config.toml
tie_embeddings = false
beta2 = 0.99
schedule = "cos"
train_tokens = 274700000
Each number is 500 + 25 x the weight over its row's rms, rounded and kept within 0 to 999. Layers, rows and columns count from 0. Numbers have three digits each. The size before them is the row's rms in percent of the matrix's.

# down: layer 6 MLP down (transposed), 832x320, rms 0.124, rows 93-159, columns 256-319
# gate: layer 6 MLP gate, 832x320, rms 0.127, rows 94-160, columns 256-319
# up: layer 6 MLP up, 832x320, rms 0.132, rows 94-159, columns 256-319
down93 096:520520452488476468521505476482531504478455515539452490530471493503485482526493482491480523466484534482473472500477482467502479470474529480480489497518485482522526511513497468543467507499499475
gate94 100:483465511504535491486517477488491484499493469537479459454501499489481481495485537536496483523511514511525563526458505479478510512469518502527475511498506520495519460453509556500519537495513479
up94 100:496478477519518509543521508531464494562503489524493557498509514464475524488482475482497526524459471482502521510545470491514518446511476532487467513503464473510492508518511542517484508504470525
down94 102:512472508531504499494507465491495522497447517467498472497522535499479486547513490518558529560527552520510493492504511542459460481495477492505500500479461456523495488534496529487454464508476506
gate95 096:496516482479461521508509493514523523538579486486456496453458467476500463516486504481526499517493539488488506503450468511489490490545480508499466521530522521490500454473528521500483511511484494
up95 099:522533482516546473522513512542510523460450487523487516536543492497447525513530516510499528488465457469533520516492499508540525510518515511473506496533519496542473481537450507526453524458506495
down95 099:504530509504505501482525478487503457522488517525473466495486524530498505461527547486493505506511487485474442508505520497517463500493490467464548518504503513454534474528500471460521478513478514
gate96 101:502472490514512530507523498506510497514520511467467528530544506506530461489474494483499489530454478484465477455462527534488507519515468480449485500478514487570467514480456490575450533506528531
up96 098:467493512492505514508455483460511508496533545474485512486541496517509526521456520472496516496482478502500507464541524465508500561491501462506482523473560486471505506556481498518461483532504484
down96 095:517505503497527483459514490480467518510490516536537477466530515513502506546532462536522503499531482479490528513526466484543490521507496503464452450432479543532509503465487512510489525513541536
gate97 108:527499509496516473500480505537468497430511513490517496526521506492490455524509466498508511519500493531488531461503480532474467493501485538496526539530512505464473444501479513549523461519533492
up97 104:520512517477492520484501482508510482504499540518492476485507527500443489476528490481448521504504512501541471526540465489488482535538513469482507476482500491451482500494477494480495475469483484
down97 095:520487483495538497480535534504453488535488474505499512467530524502524507479530497460499491532516525486552481480487516503531502469559492531512484498526503497475531452436462508469508513494471513
gate98 101:529462545503497541504514507460467473483506514510496485489508506533546444501543477498468491514470507506493537536514487524511519484495483492522510527530474483520483478491515497494501486519526513
up98 107:460482485466516495536487495495468520529538495484502522501525514490531511518508524505511495522483511524519473514506497507498534489483549546483485481517470496522477492466506525489546512526544472
down98 105:490485497550486545509528518448499499473491485509529522477484515519468518526517484442537530562514512526534503499521472462480466578448490531497502492504472506484542498527486479513454470535526502
gate99 099:491512489523491470521483529541498489523521491477547495514487472485492475482493524518518537519486509482500489478514465515523505492497485494500463513517549481487512510506521468501488532519476465
up99 100:496476472508540505494499512482473512493535498504499535530546492472570507501508484482508531529503505492508515477461513468574482494506505489543469497500516448514483493530554489454451476456491517
down99 099:465492484466462504503461490552471530504498496515502487489535509454491467501497507484489514517517524468483459489481502532533462493488518501459482529512526500474528485535452509545517487518494457
gate100 101:453484504471538540520519490480492509510500456508522491495535473449507508487531447515548507547502457463481529520478504537469480495461507513499519503463520526505491497475510485474528467498440541
up100 099:473524489467525500469515501441520428545500490530439498471492510461515525497515527479519503514503536455516520497496512488479532474481493526479530457482496516469498484481510510491519505486466482
down100 102:490524508530490514464447516465506505518484565532516527475522486480480471505486522477515515529449484474574480512517504488471491476448535469473525531495503509537517503511500517531539480562509462
gate101 102:496501498523484420498480486500479441504528480509508483540520485518526486506505528475495527514547481520519436522526462479476509524484513428515461502440500487557514512521516514494506459495515513
up101 108:537500498502550508558499513516513493494464471483497551467476555534485485449465471507459435471480510509537552521515505492529508452564527499475490485532534465498478448501485514537501476502486508
down101 101:533482505518482515466507477517476516493509487504463496503507480514465497494539493562493499486480478505498527507514527493501484473507534511453505454519548502479486527458496488483551535457501499
gate102 095:494485520500509503507493503505476489476540513514521499463488514483475487462473506541484552535475520468533505456526512477525539528475490512500545555493493491476477518512520529492490528547476498
up102 092:475508468455475495486508498494519462479515494507564489482500485510503536521495552484518528479546513468466513477523547506470489509506510458510524482505506458513486514490488514529504491493564507
down102 094:490533522520490539510488473460542496499475487469463497546536463493514506509474528485526472523499470482529465459526479506515535509545485542482494514508515512484486477481497482507509531516471523
gate103 103:503522502515544537558552491508451505499500472533524513508488505511490481538509502482497489466484532505477533493548509493507541476515487514494471529471507520444458463505526504503474467511501500
up103 101:506486517519538467482453500509479506502515496491451463512496470468530481499457470510431510520535494481508482439552505507433516513446513474514468538503519488516535456502475492513503530472549481
down103 099:507485523513519480480511426523492521490511507520523512487492530492495499524519496490523476514520518482526550494502448496548514480495492579550570450516556465557473515503507512496466490530495524
gate104 103:519503521458489529496527498477480493503497493514487523500533489526511487519496526495496468483479572527504513490477496500514469561506527499488495477481480493485465524501479491490487507544510538
up104 098:463502466546510498501509498491539512577516575508466470510490468521499483463498458453502545491495496475513489515530495516527485540556508462512515499493518472494470500531516487480516479523465510
down104 107:535519526476500477527501497467526509450495522526494512522470540498512535488545501481517461484475532523477533538470504483481508480521472467483511523441483484463484518492498475458508488499506563
gate105 089:481495483450481502515509506519515510524481453506476501516555508516490512508487506507464517508501486397512478459443513525503511532487484486520534525525529559513493513468482525542496486494489478
up105 095:514481490495504520534496479487463522455510531487446467486473509498514479508521476473545483478487526549524536486545510561502514518506529473526482483482476482526516514499511498506499480520529479
down105 096:512485507480487541498533503499493525542492543487519519514533515497511489510467493507490479510486477484509499504490514469489506524499464551496521524545521554514507533510479526489514525502471529
gate106 094:526469493512508478521499545486460487501492484533483501464503542525474521488517455452489496468492513475503491478502519496494511483482537472501472504503531492499532499493491508498507509558538533
up106 098:501480486466460496470525476510502535471503524478490481476459524493505474463467497536486508492472476496511474497515476510493501487493495523496529520488464509475505528492501500517487536459510494
down106 103:550480497540477476473523521532471552493491496498532503486475484512480496483478513501535536454504503498501490492516463505528511459499495486464474469455521520522540484538419448477466483533524514
gate107 103:518519484496463478533473523512521511497507476462518512476514466523537478515543483529465480479498540481491492500486526454522514529503523530524484486505482486493513531498521508488503509507481512
up107 106:512486476458489497474506513473475483520502488507502464481484539461487496502498529531514495461538455571479565499542508511483559465481499485486482487473514505509499467523460517498511509537526510
down107 098:532492495509492500540455507482539528504512469518546478446479489457444522475461445509450500490519502526488505479493498520516506498478476484485483456495519496520483502512521501536493495505516511
gate108 094:478510508479531528464481498511498533559533475477477493513484476487478470532514496508471477489485529503489515559517480485523477520519475469485513497506502528488531548487504490501466480541477486
up108 095:466501504482473491500492497491521495447475474507502484480539480491474492512474517500460485529498545471518507518518470491520483463492529496463487459506548481541492536526508421505469526506495459
down108 096:497529501485533531444545498496501492477489493478509499512500507508514525484513504491470484502468487523480491463537527544484514541521455481481508509478471538490472489507527435514507485519551500
gate109 101:500476472488478516544518466485452521495516521509486480459500542500508459521514531481502522499489560490535480498509451516500510523493473504517477490463504531441495527467452572497485461486485520
up109 099:554489536508496521529519464460497503512487469465525478538529498467505479528529501474463487478519489507490480531565483472516520463500514553475478495471472488500520501502492419499496505539510484
down109 108:487496486504502530498560507528542486472529502496544508483468515527496493513524460547538515499517516472520475514492530519505468510498528510505500526531456504507500508499515482442509489520496512
gate110 092:498561456531476507514459482498516479471470504520484541498542466481513497501506505485548512454507536466474458523538475541511460504502469477549481484515513495524455498553497494499537506491534484
up110 093:454479495488492509518506527478501501550496513463496489503515568545475510459502497513521474504467490509503470469513497479452491481502515503513470478489557502498512498485562548482483485512555506
down110 100:500488489440505477535473520514506484487502517509538536531529473499507506507477471521499502493530468476503523559518480516457478542492492500447433492501474499490448529463523460464539561531524529
gate111 094:506473467487512518482474503490505484493553479481532458527558546495468512484497534528561501522533480459528469528477484468505493484479479534484511498486517505465510526547473494517523522514506540
up111 100:466484525510506492546457488476518503508542520525516531513493499486526466498493540523473562513501490479518464507484511540466503506499497469492513482487519486528456470454462490544494501485504512
down111 096:492498510469489519577500450474506498543521498500502455522463530497473536480533478488527532462507504489424531520481502511480528538516484492481483487554465475503493481508494513451502516480463492
gate112 102:493519487475498479483490517524468479507487519483509499478500453480494499505501501495517535514523487473547495479476505549528525526461488487480507499498484519485528483509493515511472483496527518
up112 101:494475504458497485494502482497522503495467520505494497496501492497541480522499515526478482501512511527495472507515524515475447505513518500468508497496525473545504499505529502522544480545455521
down112 101:495494520504526506497488531461499485507513501516520518434472524462456511492455504457479505507529508473488456510512521461512522494479488468511500530496435505518456493526510475488480531469487507
gate113 100:507457499512509483483471474502505488449533531484503521477453504503510482538500487540507490510522495473519510485516503494472535526493533522497509518535561501518489492497492571514474487544513501
up113 101:482514511556541534536517499486510487484445515483486476497484501464499541505538505480510511455469497521508508512533477549453519505477510521548463518529523480500507497464466506488489524503536493
down113 102:466501478514530526523515475541537542503491483471502526540504514527482473521523528487513513472502516484505495501495551482475504493477477481510473482562515536505485524534519498497470511522523495
gate114 100:472511542510526498557523479507474495517497523474496524488470501458481476482488492477522496510512533518515493493446497509519533527551501470468462476542501522522538550509541497477479475477454519
up114 101:526476504492494515508501517509522522488481527511502497502485488522485490483505482513526529483495498556489550472512465528499501483506488505518510532492469446504476510490488495555493503523532495
down114 104:487504541509492460515517445508499502558498522469528501498450480478501514537471499432516503489508523461497489472503503489527512522530496507506517527516488533497532470489468558524438504537524506
gate115 103:499479495488449515504472484480464507496528514544490500481456469517493476488532508510479517446566481465511492492498513526532508504489512501500486469528510471536498500462458489486491550480492527
up115 103:466523520514468497513489498555459490491486492511567509529465469500513501511519484507484532530492493484485481434480514522562522530472483491516469501528524494510465482524483491512515493505544484
down115 096:541530511490514467519465482461479516497554507491484467497516536491496503492500520497501516482512508483453526488463467501513532483463563504466521453478495461514507527538476513528536461509512502
gate116 101:513534506500477531476526492453524491513495533522492519499490468537532510538504521501491477534468547504533507514506521450468465531505454486467497483544491447474492484508487496491491503541484470
up116 098:481514519486457511534509533504531466468488499537466531458511454519507546461454521496452489503513500485499481506465500518495540516493492520461533489495502514507478475478486496527528480507492497
down116 098:504495471506464536540553519485511502473532474509545502502517518509512510549451490449494461474490516501508481478494497508492458446494483476484493503538479503519489505532502499501491494511489468
gate117 101:445528494506523490527480509506459501460477461492525489487499490531524461482483479513462503508518462511523513530527477479490471477477493505481497525480465489499532533500515433459505491534509495
up117 099:472529463495522482544496491485474502512474523472557479448502497541501524509501484515487521530483545500532516502482497505532512503485495506518504551511478510456450531492469501421504475511519498
down117 098:435522497517523518490557503494498490528508474507439542488523492502512483448529516461540541490510488480515494507490528533520439553499495491528524493525492538520494488495509501535536495519503531
gate118 106:531500542514510464495501472495478485539484504501533540503477484517492465477482532541499506452491503506486497472478498467523537491550522547497492540542520498500508499513512473488476501505463527
up118 101:540524486486445507523519514506503538520461515495501479511490488498493459486471524503499497455493475469503502487503476472546526492550496473499524475494524504447517484514483501495489502468466512
down118 098:518505552488483489454480462469516466482474509480482524509553468504486519485500522458491510467507528453504473514474495489498471560506479490519510498481470497516544510507502471488489512491487465
gate119 095:516462497542514542516536519499488516500512501448567515533470483494506452529486473525487524493512491518547491472516512488492499511512537493530486503496486494520501513511503511485471513539452512
up119 097:537542457528525484491449477505479462497484522486503506493489470509487503537472486494470477486502540451468497508500485483525498523459496488480542488482466520491486489500496490495532497524505449
down119 097:536501493473512512500525493515521520498496469522488495497555522536521507504476481487507527478510434497473515495498527460498537499511520520517480525493478490495467506493505493493479498480497524
gate120 104:496532507531490510494539486500519488501443468466477513513493500528490515533517505515522488518480499536538472511526509483477500450484495503515514466565481515493479509492501494495469518494535506
up120 102:530501484509490523471514517494454495520471506517463467556455502478520541483477497495532477432501496519516500523544460519503507492460500521515523492523547489553513466474499478447465492477506500
down120 099:473516437474505517495581536541501530496520517553501508509537473503480524517518530510502487484514487487522525532505501577516507489490486477509512522510508523523506443467538452514525538510533444
gate121 093:526525552463474456460511511477507486508541492525535479456508495495512505509541479519514512534515469474488514509491503481526496516473512509521507493450467474437505508477461522448499448483501536
up121 097:476504506474496514473508437516459470503451507546452484503510500519469503494495495519515514479511468487539515501533499497478503531504532497488501522480491453506517510519521494485497522486500492
down121 104:492533453505486456500501523526483473450529476492445515476495516449510458494503489531495481524498494471483480519524454527502472531508556516483497480493496513493512517493514489451495452483486537
gate122 093:487483542534498466508473472495493482479477489550507523523516487481501483479523472486457522533497502500511476476450457512474500557496517558522499488461504539497517543495466493503476495477502522
up122 102:473483467506481504504481510486447473483501480455485520483522535443484510504481477509513452451449495514501511526513493495511512500499452535527535525538465492517527494456494479501496505531487480
down122 103:498460490419473499520483482492494528505505553511549490519489459441504496507511508512480494509524528497492560523484454482507509464502517504529477463515566498498505486530470492479518520483546530
gate123 112:510526532509507528512505505474458485467521506492521509536490515493471460515507501492489435475509478490535530470495429541479549484557526494537511500536468517498512489457454525484509505502496505
up123 116:518496556472461466517475491505549524494513480506506509541486477532491496495525531510478408519504485489496491534516463517524618475482494510500485520531507478458480531536492477483519451501505486
down123 106:479525514522514502501494494504498514484537482539514451474532477488473537524493546455519493487496530521504507498435496530499464494515515507520474486472475504555528509503512512547512498458514528
gate124 091:534473488484553500493529435513487459476485443491455498487474465544515497516493469527514456499513508466532477537476485485523504456490470514477537546503536506481485509516505528506520507483488490
up124 097:475501479489520479526508494492466539567515441502515520519516520537499522495440522519466464477557466515524474463521442493493545512479502491471542516515483532474528524488505519508516475514474494
down124 099:451477498519493511523502505500533506502510475481485512461515476498483535459460510491491512489448487511473477519510539508509528518499514482477513507518529486507450517523501486531477512524504514
gate125 096:487480480528507527507502518470473486513483478490520501528488456519492532492509561510491429495517508501515498525456527519554489546509510524532538481484500460538506501473545512482499473479492495
up125 097:508524500468479495516511507476474468520504511496493523474536499496566497511505498513499502494482478495471461498478458530483503530480482534524470491462487482487477528509496509487498495503538514
down125 099:498464443501525533519494468506496501480504463476536527468455486500497555503518476553506491509494464503514564481484536505506522493512504487483509492498485487492493548514497496497480484542510523
gate126 101:478474492444494513505461528474478501511491431515540532536479501479475470452524557484497468537471503523447465498488523465527539506515483472538455500486436476505489493524520507522485510510568518
up126 100:509498521503507495485485487466459463500465531482478484492471521482518519495516514489507542459509438493462471550504493507472526538489450487518510459504456486472488527480501533507523500509523482
down126 101:496486483515486528480561522516517499486467449522529502480468524500521514564454521528505474557514499525454523489529499550499519500533498505523544493513498513477571559536518471519466485513512533
gate127 095:533480520541522529502507466487472509493524441495498510503523493513473538519528487500511513507472446527522540484486549475501478495530477512553465497510510519494486468461507489536506507493461466
up127 095:516521514526490485522498521519463489512539476536463498523480517524499506512482470515495514514499523463520508519486539522510510475523461525470530511494481556472490480469446484522535495495500543
down127 101:521529476536512502502508501472511509512456499472482468447471523483504522498480573543495494464487484529427542506489463503481500500528520471501536470488471499498518524466506471474458488481508512
gate128 099:503503528512497495514540523512477533502492476517516494500491440464512517532467495509492450502481544527522495471489494495485512529492535478441496476522555503491459511496529465526492554503556522
up128 096:478497492525534512477471497502490503523487509485510507503500531507519516488485451533451515558476478480434517515477488521544532480517514538482491501501506481501534517488482527520485504487486487
down128 096:551474541508508521465512491476537512512527443543501501503483512528544505511556451511498441483517480482532518507518516490565533511488512510501539524474510505482506488518512523513496509462507489
gate129 101:504566501485501474448500455491466512547466493468475494496481490466494505521504540466477491526505478509486514548488516528506497456502473498520460498493509482440528511509490485489495544498527458
up129 101:499535458532535450521461490497550488484467468515532509504463486528493492478512556499547500502512499478477537535521545465539470496491467481521503484504520511474544472506493501501507497504507480
down129 103:517491463483510486519493481476504512483496517511488525470562477484495474505475498486476513476525444544521517487506518492494523535544476488512493514465455465509486500539507505459495479539535467
gate130 102:505476488560467482503505488530508482528567478543535543489550509501468466513489545506527488529485488536506525478468463532446515526497479490532500511513507494545508477515538529545504503537519494
up130 104:518489515522478496512525505501520504501516445507522474514469500475480515491481508472495495540488498494531511511501558480487538453525452538480530483482502488506504472493457493504481495499477473
down130 098:552538535517485515461512550507492520452505492469509471533497512473512506481499492514505519497553460540509485495535508492465466496506535526527519523473518479504450514505489477512501475530469482
gate131 097:491469449542527485492509480546468495499503515482482486510499522504519527497497518497477507492495466473488539524465527488516488468484457469509501454449524528516547531553463529476506515481543520
up131 101:459504475526503511510461523498515481509537516495474526541481515519529478460493495511531480492518482500478527514520507503479516502489461473527491515445502485510529481541517510521476495513479516
down131 096:486479516430475558491510481507462473501490503522526526462536526495492512508466505515515531480498469481552497522516505546503494511475499503492471508545476507485435488484496497493468504528517546
gate132 103:474499526494505490491527478495528498560502517521494485495480508496473515491494469539499485488516524494501541507460519523466435445423461485483442482501473520482509471495525487517526479530478505
up132 110:509482499454483529495526548553485511438517501465509520527494514521549489513520553512515467524471499545534489463504491472540539567551489490483508466494511473480473495476513542472445556490543462
down132 085:484478470482516503508514510516476532440523484539491515508444485465545498504521493468512444489507484576474500485526515466469516492549467490477532494500507484488451473523448544490482484493551511
gate133 111:462452510471500479520513445522530483515503528483533517487532490522525506482495527494503504531520513496483491533453535502543505490433445522507513519508487513495521507534501517504519509471483518
up133 107:518467520471444472509515443472450458502514495480524521506503483501509515491464543505539520494527513522472493513522550490503511492496464495507495508527524490474517495497527512464514519506493494
down133 098:552484476531490512520511487458474440477447504480510498488478492547486452524440523500464545493485440485499526451545495478496526529509484518502502531495489491490487516508500479483517482540503510
gate134 090:491544541515521503456467485520491531520523526515480550500495512475497500540495499457528506492492478515502473500474503517485462553490531481489502455512453498513503479544501483501484490503466492
up134 093:441537541541492534452481491492488478497464496499511577479457498487497534499484521512511492508514468490475503493476499524451491557471535468505503488490444512506476481496533510490515512491500501
down134 101:523512504497486477509469510503466517477507516508487505481507498519496481481501496516469536525503491515491520469511514485551524510535472497532474525520533510546575526480469477575503494558514519
gate135 100:550518520504496496524532506494524470522505496500478458525499511468488513470497518504531513500454494459507481514448492519499498521502530509508480487500492511512485497502499541513493510486577443
up135 103:525519503509505519520525476487528490499518499525526521512471469478531440495490532459525520504471530524484492509532537474450491526460481498511540479523488508503491558503495474528436509466525509
down135 103:470522565472471540495506468531508482479449519499513521497517523526476485488507511450436523520483522458492482491512518493478536482494522507494462495515429483448500466502510459505520502478478484
gate136 095:452487510463463482477531517503492508505480460517530494482514489519512501555517494505501507499522474529514493489484456495544547547487488485507493478487479534443497501492522506489552523495501491
up136 094:496514494509462466517485482533508511504473474517525443522508503494448517511488471495478480497461506507491478554449509500521515486491460511491509478474477468489504498481534471501495475545503495
down136 099:499551520500495524505507534553483511513477489518505496531512515524488470439492499523512482514472496505519514507522451488458516512511472469528484493516496515501488524542492479526476508474513489
gate137 097:477485476476518495516526465483533473461459472519529503496480533481488504489517458506486464551441517537479482479490462532503491476480535557531521489469513451507510526490522484495508498499487462
up137 098:536506528534497509472533484517552512474475515519484523462502495509502490452528472515541494470506500440485482525509509473529516507497519527477498518517539525537541485476487535464521579480526479
down137 097:558504516509509486526513516458502513460485513503478475478497539508493517497507507469453497504517478546486541475490511499486528478507514490532507474513468519482508533503483529491517475500492569
gate138 099:470539500523475455498530495480501510482528541491495488544488521493497499474490493454557516528494511447457501491524491526478524488463515489515469510529468494517466493501495454564490492515479544
up138 099:563496490461484496523481527537528484464508525549486478481511526516496490459511508490518503570537490472455497498489491564508515486485459498477485464483504479492524476528489509520503490534460525
down138 101:493507489485504501474536477524526537497491482520499506525499478543486484481495529538533511533477479494515515513480474508543461507498543474498498497485505475536521527483516503507499492458542483
gate139 097:487512487555508490458465511512448516511466464511477507490493506523501480515526494483487494524487482551494522470547491527501524498479507512499491481496501503473510535501501476548488468491464463
up139 101:464473481461493527490496473470437505489443434527479495524516508461548488531506485516523497477508546503495496501514522452505516517524492526443497532466499494501498475525521472499491486459488523
down139 100:471503458491501482487514465474539522521494497441513506500468487464480531526479551486511483504523536424464510488480498460490470515547506525471486508511484494532507515521474480523501456518474520
gate140 099:499473507498482479522476495458539508567469471465513509471502499494535477494490518481493457522488517479482533483491461532510526486491536493479474468509534476482506497483495435520524485510504489
up140 095:488515481485456509482514510530501513477506470487471507488501503518495485517515500497516489473469532525513423458482504499549504508466494509485538490496527513538420492527493528479516514498548467
down140 096:505436519486496484490474488484498487521468552492471496500515504516482505496504473456523507546501535473503517538509504495454514557436564526531473495526483464494523498462500470504496448511453474
gate141 098:542484493527528504498502510489497509544507500481485516524449478516478520471506479503490528520490499484504539529516493443511496476487493448430505486495519494491508496511476513510475523448522504
up141 103:532548543535500462533486474451482514485455473508478453517506498467521524539510491467529481491455475452508468487538518517506476534449477509550467453508467486494481513505536491475461530455533508
down141 106:511484516482506479469549506513444501464497516483527528483406489473509510535504461487499494491497518502507464487497531505521513539532512539485515470483511514533484453534471516464450459506516460
gate142 098:514458488506486495510451498506465490489505526527500471484496503522496507475517411519459530481530524502500472490502476450502488477540504487490499548535482510488498492482489555506507498476511516
up142 098:516515501544474520521512522491488503473540520480537487492475522519563491470479500503515508462484503493461525521508519515487439518503504490513529502510537458448495537443505469516497498507491484
down142 098:536567483499538487509472461488537552464467503513490525505559507488477486524482472498542490548490466517547453496513504520521529503481508485492502533507488520513507502529478478512482506530496502
gate143 100:466523500527544481473471499508501519473486481524485468504487512503538511518482541500539506500495504513497474502479506479522499478454475489504467540494521542467510512468527521519517457549467483
up143 100:463492475472542549532463515458511499530574495519505524502504497476504502519491522507540524504489512458460502539481475463512473512457458495489466486495490483495539484487459480516526518521479530
down143 100:486556516527564506504484529486451511460502493514493475516481475501493481496482491451523500485516473478443493501496488453488519518491532506511480487553507519458502531467545465509527495503519479
gate144 097:535518480519496491505512497463497534493531513550483448540446465558488524459488477491518517490476471461501453510506476513500481430465529496476480465501510505519500460495503450490530478536480500
up144 098:451512524507476519494496481495534524472532464460491517496480526522530524466469503514466488562517520497500503485471529526483501521520480449528531474544467465419511485502453516495506523527495501
down144 097:529469504498489483501451505496476506477478495477533506504489496521498497490502509473509509514486545516484509487491505520503472533526525520524497465451509530475506519494484501510505532538522538
gate145 101:458539493513499477512504550469505494482494485542493489460478481491470530496494529537454489474495525462552500500491518464527460507561516545504527465515446483495508508505485491500445517470498479
up145 101:490481528494511517504507506546479513498528466516486459504512507489513509495478560504521494469493528533445511499477522473492479512494460542501481500473484433476505509535526473508546493494500482
down145 099:491466503478510501531544477504484476475441531529475555473482473509478531494517521495503494471494473466447504507484521506503478527494489490540482513457535517461499514474523497527541526519451500
gate146 106:499495482509461457486518515456514497485456488497483514495488481510515512539496485472480491490461473553515468516505477473496488448478472480493472518486554485490485491493457463524512453501458508
up146 101:530530526533503503485486469517519546470516503481522555523519508506471538536531531493498498528489489499463522522488525490473493539500531503507536502535501483539510514486485461480535484539510511
down146 103:499518490495512486522526513474472507485476558533481500469506547516537457520487471477517485472485530487523503489534483512511499503504479499519499494500505478508498499504521460499468494489518502
gate147 101:442541499523471521525501493518540465472504513484454506517504492512477457480548511482459466500459516513530513460431502527542509531463518494511461479515496536475523508480492492486562526478493505
up147 104:541457488472464531522545502502505520479481439499549460499527506510510524471499470503493557475525471511486468521528493469507494456494425528463481492474517481498480540513442494492450496513488453
down147 102:497528500559469486512523500523486544502503440537535498495464516511489509503483472452512540479511491540484478488496508512490489512499446514504521477522499500526518439554484521498487518509503506
gate148 106:535509487522515479497512471510522498501486493504492484469520510488494518517504491508506528559537555493504536479474472532542499501494523491509526501503507500475467510506509516485484539492485507
up148 105:516486498489512515505508504535516488541454495500494501472501487507510528494474541473485501514501564559531479506509490441529514480489479514513469471456488537510497495487522500496478513484488512
down148 092:522515511501497478499498485513480466494476497519510466511495562481520498493529521546494493517533455487521523487497504497488523499465506491486511471497499496518513511443478487524496523471500514
gate149 107:518479506507491454494515495457510487512478457490514510527496502530494493523533480533470503501531520500470483509520508492492542517487553499510513494515492461530493465549466503500518498518508487
up149 105:526472513479489473467486537521485538468474470471506473492494511515563500494499492533496513492449488469487483463470503504517497501546468527483501549519485498518506479507468459540502476542510531
down149 102:491465508525522508497485526544493528476498510466543529451485496503507477498487461480545518515497494492561502484501510476523491490513465458457472501505504485517470456484500514479475543493508582
gate150 097:484476507484532442476477531475449515488507503496510501501528488497540449480503529520546486489537475488505424523447487537508505493489495497531528487474511509509473484488486535527506472514469496
up150 100:508506489476469490500471496527496538487476502534475486478472490520502460485496518520479446441510511504531506519517558477509494493523499446507485518470495508503456509540502517518521565499466487
down150 097:507464483524488481522479536470455479471525490502505450488465487485516475489451527510459516491497511494472509497493510525499443497556474536520497522491476517519543507520508461518464459494466492
gate151 099:442493522536491504506491466542504542485456537522525508553494504513471499458503512515489515498493494510498447452435509510481514473538544498531500495468491491521417497491499507502497465503504459
up151 095:519524479512519492508506498490474457530481480456520531515487506492516503533507514505524482487553499522437465521492490507488537491459494494489481501492496515492524504483493491438512493493512491
down151 095:452497526464494524523454505499499527497495466489510505469498514470540468471441467541479520468480493510528507503534499522495464454510505504494519449496520479520536530506544467495486470486526453
gate152 101:465488492497483489515501466512486492514510531502501516527522483538520528492466526484452490512496497476478490467556499533519494478552517474496484513489532495477535549521471502484509430488523554
up152 097:498494488486491523479498532537516568499474500512470557480488484530500540512524484563503540476513498516501486535482495517469450531477500474497500463471484452487470515550493517520500479486491462
down152 103:530553484490518528482543460473460522473502481496528451513479494522470493502494498468476492503523498495485485512475580547527486541517486492506480499503510545498507570507517471494516549511487485
gate153 105:507567506492460488470533491553548511493524488514520512472441519556487489499438481522510510521505466542535483477478433496529509512491495505488486534488500511514536515477524508522507507499475531
up153 102:536494506502543450500530450448473479461483484492480485542510507485519505514479493494514528516504514484487506507475548498528507479480476524468544477484484463506490503481494510544500518479450544
down153 094:498506508522526505538454493562520484516505539480535466520485516521473517526541520516469527473534490488507539515483526508482501474514487494500536531535489471489494460510498470514475518519488506
gate154 100:542526477473531481471518552499515512471471501518468472520451560512499458449485479519490476504500531514502476498523495532503548499484487469525516490500511504478503488509505485479512522531474506
up154 100:451521457548521482473493499489503516495529474459482479432517529458511472505482499500519529509518524485454535462525504538513496560527518428472488490516504496508462484492548539525469462491494490
down154 100:474483532477511506476488542529481511513500475524518445547501483537501540502495489497525481495522453510465503428502517481489483547499498503495502581525476455513502548474490547471484497516472497
gate155 101:499505500504492488457487475515478500496529505530541486541489432554525498511464495479535521511497525457517455481474501544499520555500518501519520508443477532566454503512509499516467483494480531
up155 111:469510482501500511473546497530504523478517525474468452502546500470478496486503523500491452523524479454485499475499529473479520505455454493497485511446482482491526497471484485493477485504490503
down155 102:499518519547496503517480492514485509517485491445515498468500538532445520486540533540501490517527490488559507479492502517518499487497502473502473506460524475486512492454507497496516518516531491
gate156 098:575510454475475530483462511488495515482471482515470542502513518518540492480493493533483474504513488532509470526512496491522505495468507496505477520504559509463518497519518479514573520484444469
up156 099:530516510527491530482513513520486513519507540455493496519546512512506487502467535479513478532546463494496483495471568439502507500507501460522508476498473474462499505464478501505541498465523512
down156 098:467485464480499483508468476537489537501502511443497458514500530510526471500496494483501500536458461465526474468489492476501493507518501469469490545496512515586528486493492514500496554492527486
gate157 093:519518491498499485506466520499492501526552475480470451486527545554510519492483490492477479491504482495512520483446472505471525493533467550481460466468516547514530520468518487526504543462486558
up157 093:485568513484500458500524510491527531501476534500498468483477453511514494523514510484495492452468452526485463469522511477502521488467513501469570511462481489491512527529494495501540489504519495
down157 097:496491515495503523491489441477514510534526499478451474471464506536503508464477479511493537509521508496483490543503503510523494548525477509532470488517477488483521501522481503520518476506494523
gate158 096:463539527482498529488496473570480478522523510465508506484504439466501528513492478461477499476543501470552485499483450475491481497522526494499526523522492519518542468501512527521473519464495534
up158 099:516495483473504501455499481528509529510471496452481511533526502516509489481471480454484510525513524501493526499499523566482484478485481494535510488494525546466473484508472507483480500500508483
down158 095:498508503495473510505493477468492474486516487516554494491483508473516480482507502514504468503484507586508501486495480481516464548527523473495511512518485497527501532446521506495433485462438506
gate159 097:473542464468516542502482455560512475504541496501497511505556485475507488490501550517438495503487486481484482494540477482522489511526494523522511539482507531490522503525505497512509499529495559
up159 099:537520457519490480469574462539512530498499538514492467487522455518494518479478508482524459488517500553500484485530502480491551468491501489530483511471550543496458518477480480505505479495507503
down159 101:504538485448514478499502484483518518482475477483539534471436506490472533464554522500490491489545468482543499501501486495510546537451505498523496504523490522479485486529515463502531475557528522
gate160 096:499480478505462461548505496529504482521501463534541507490503520492515502518532481514530460484510474496521470489520488525507517466491488453498536509464505484510481478513509514488502475507462454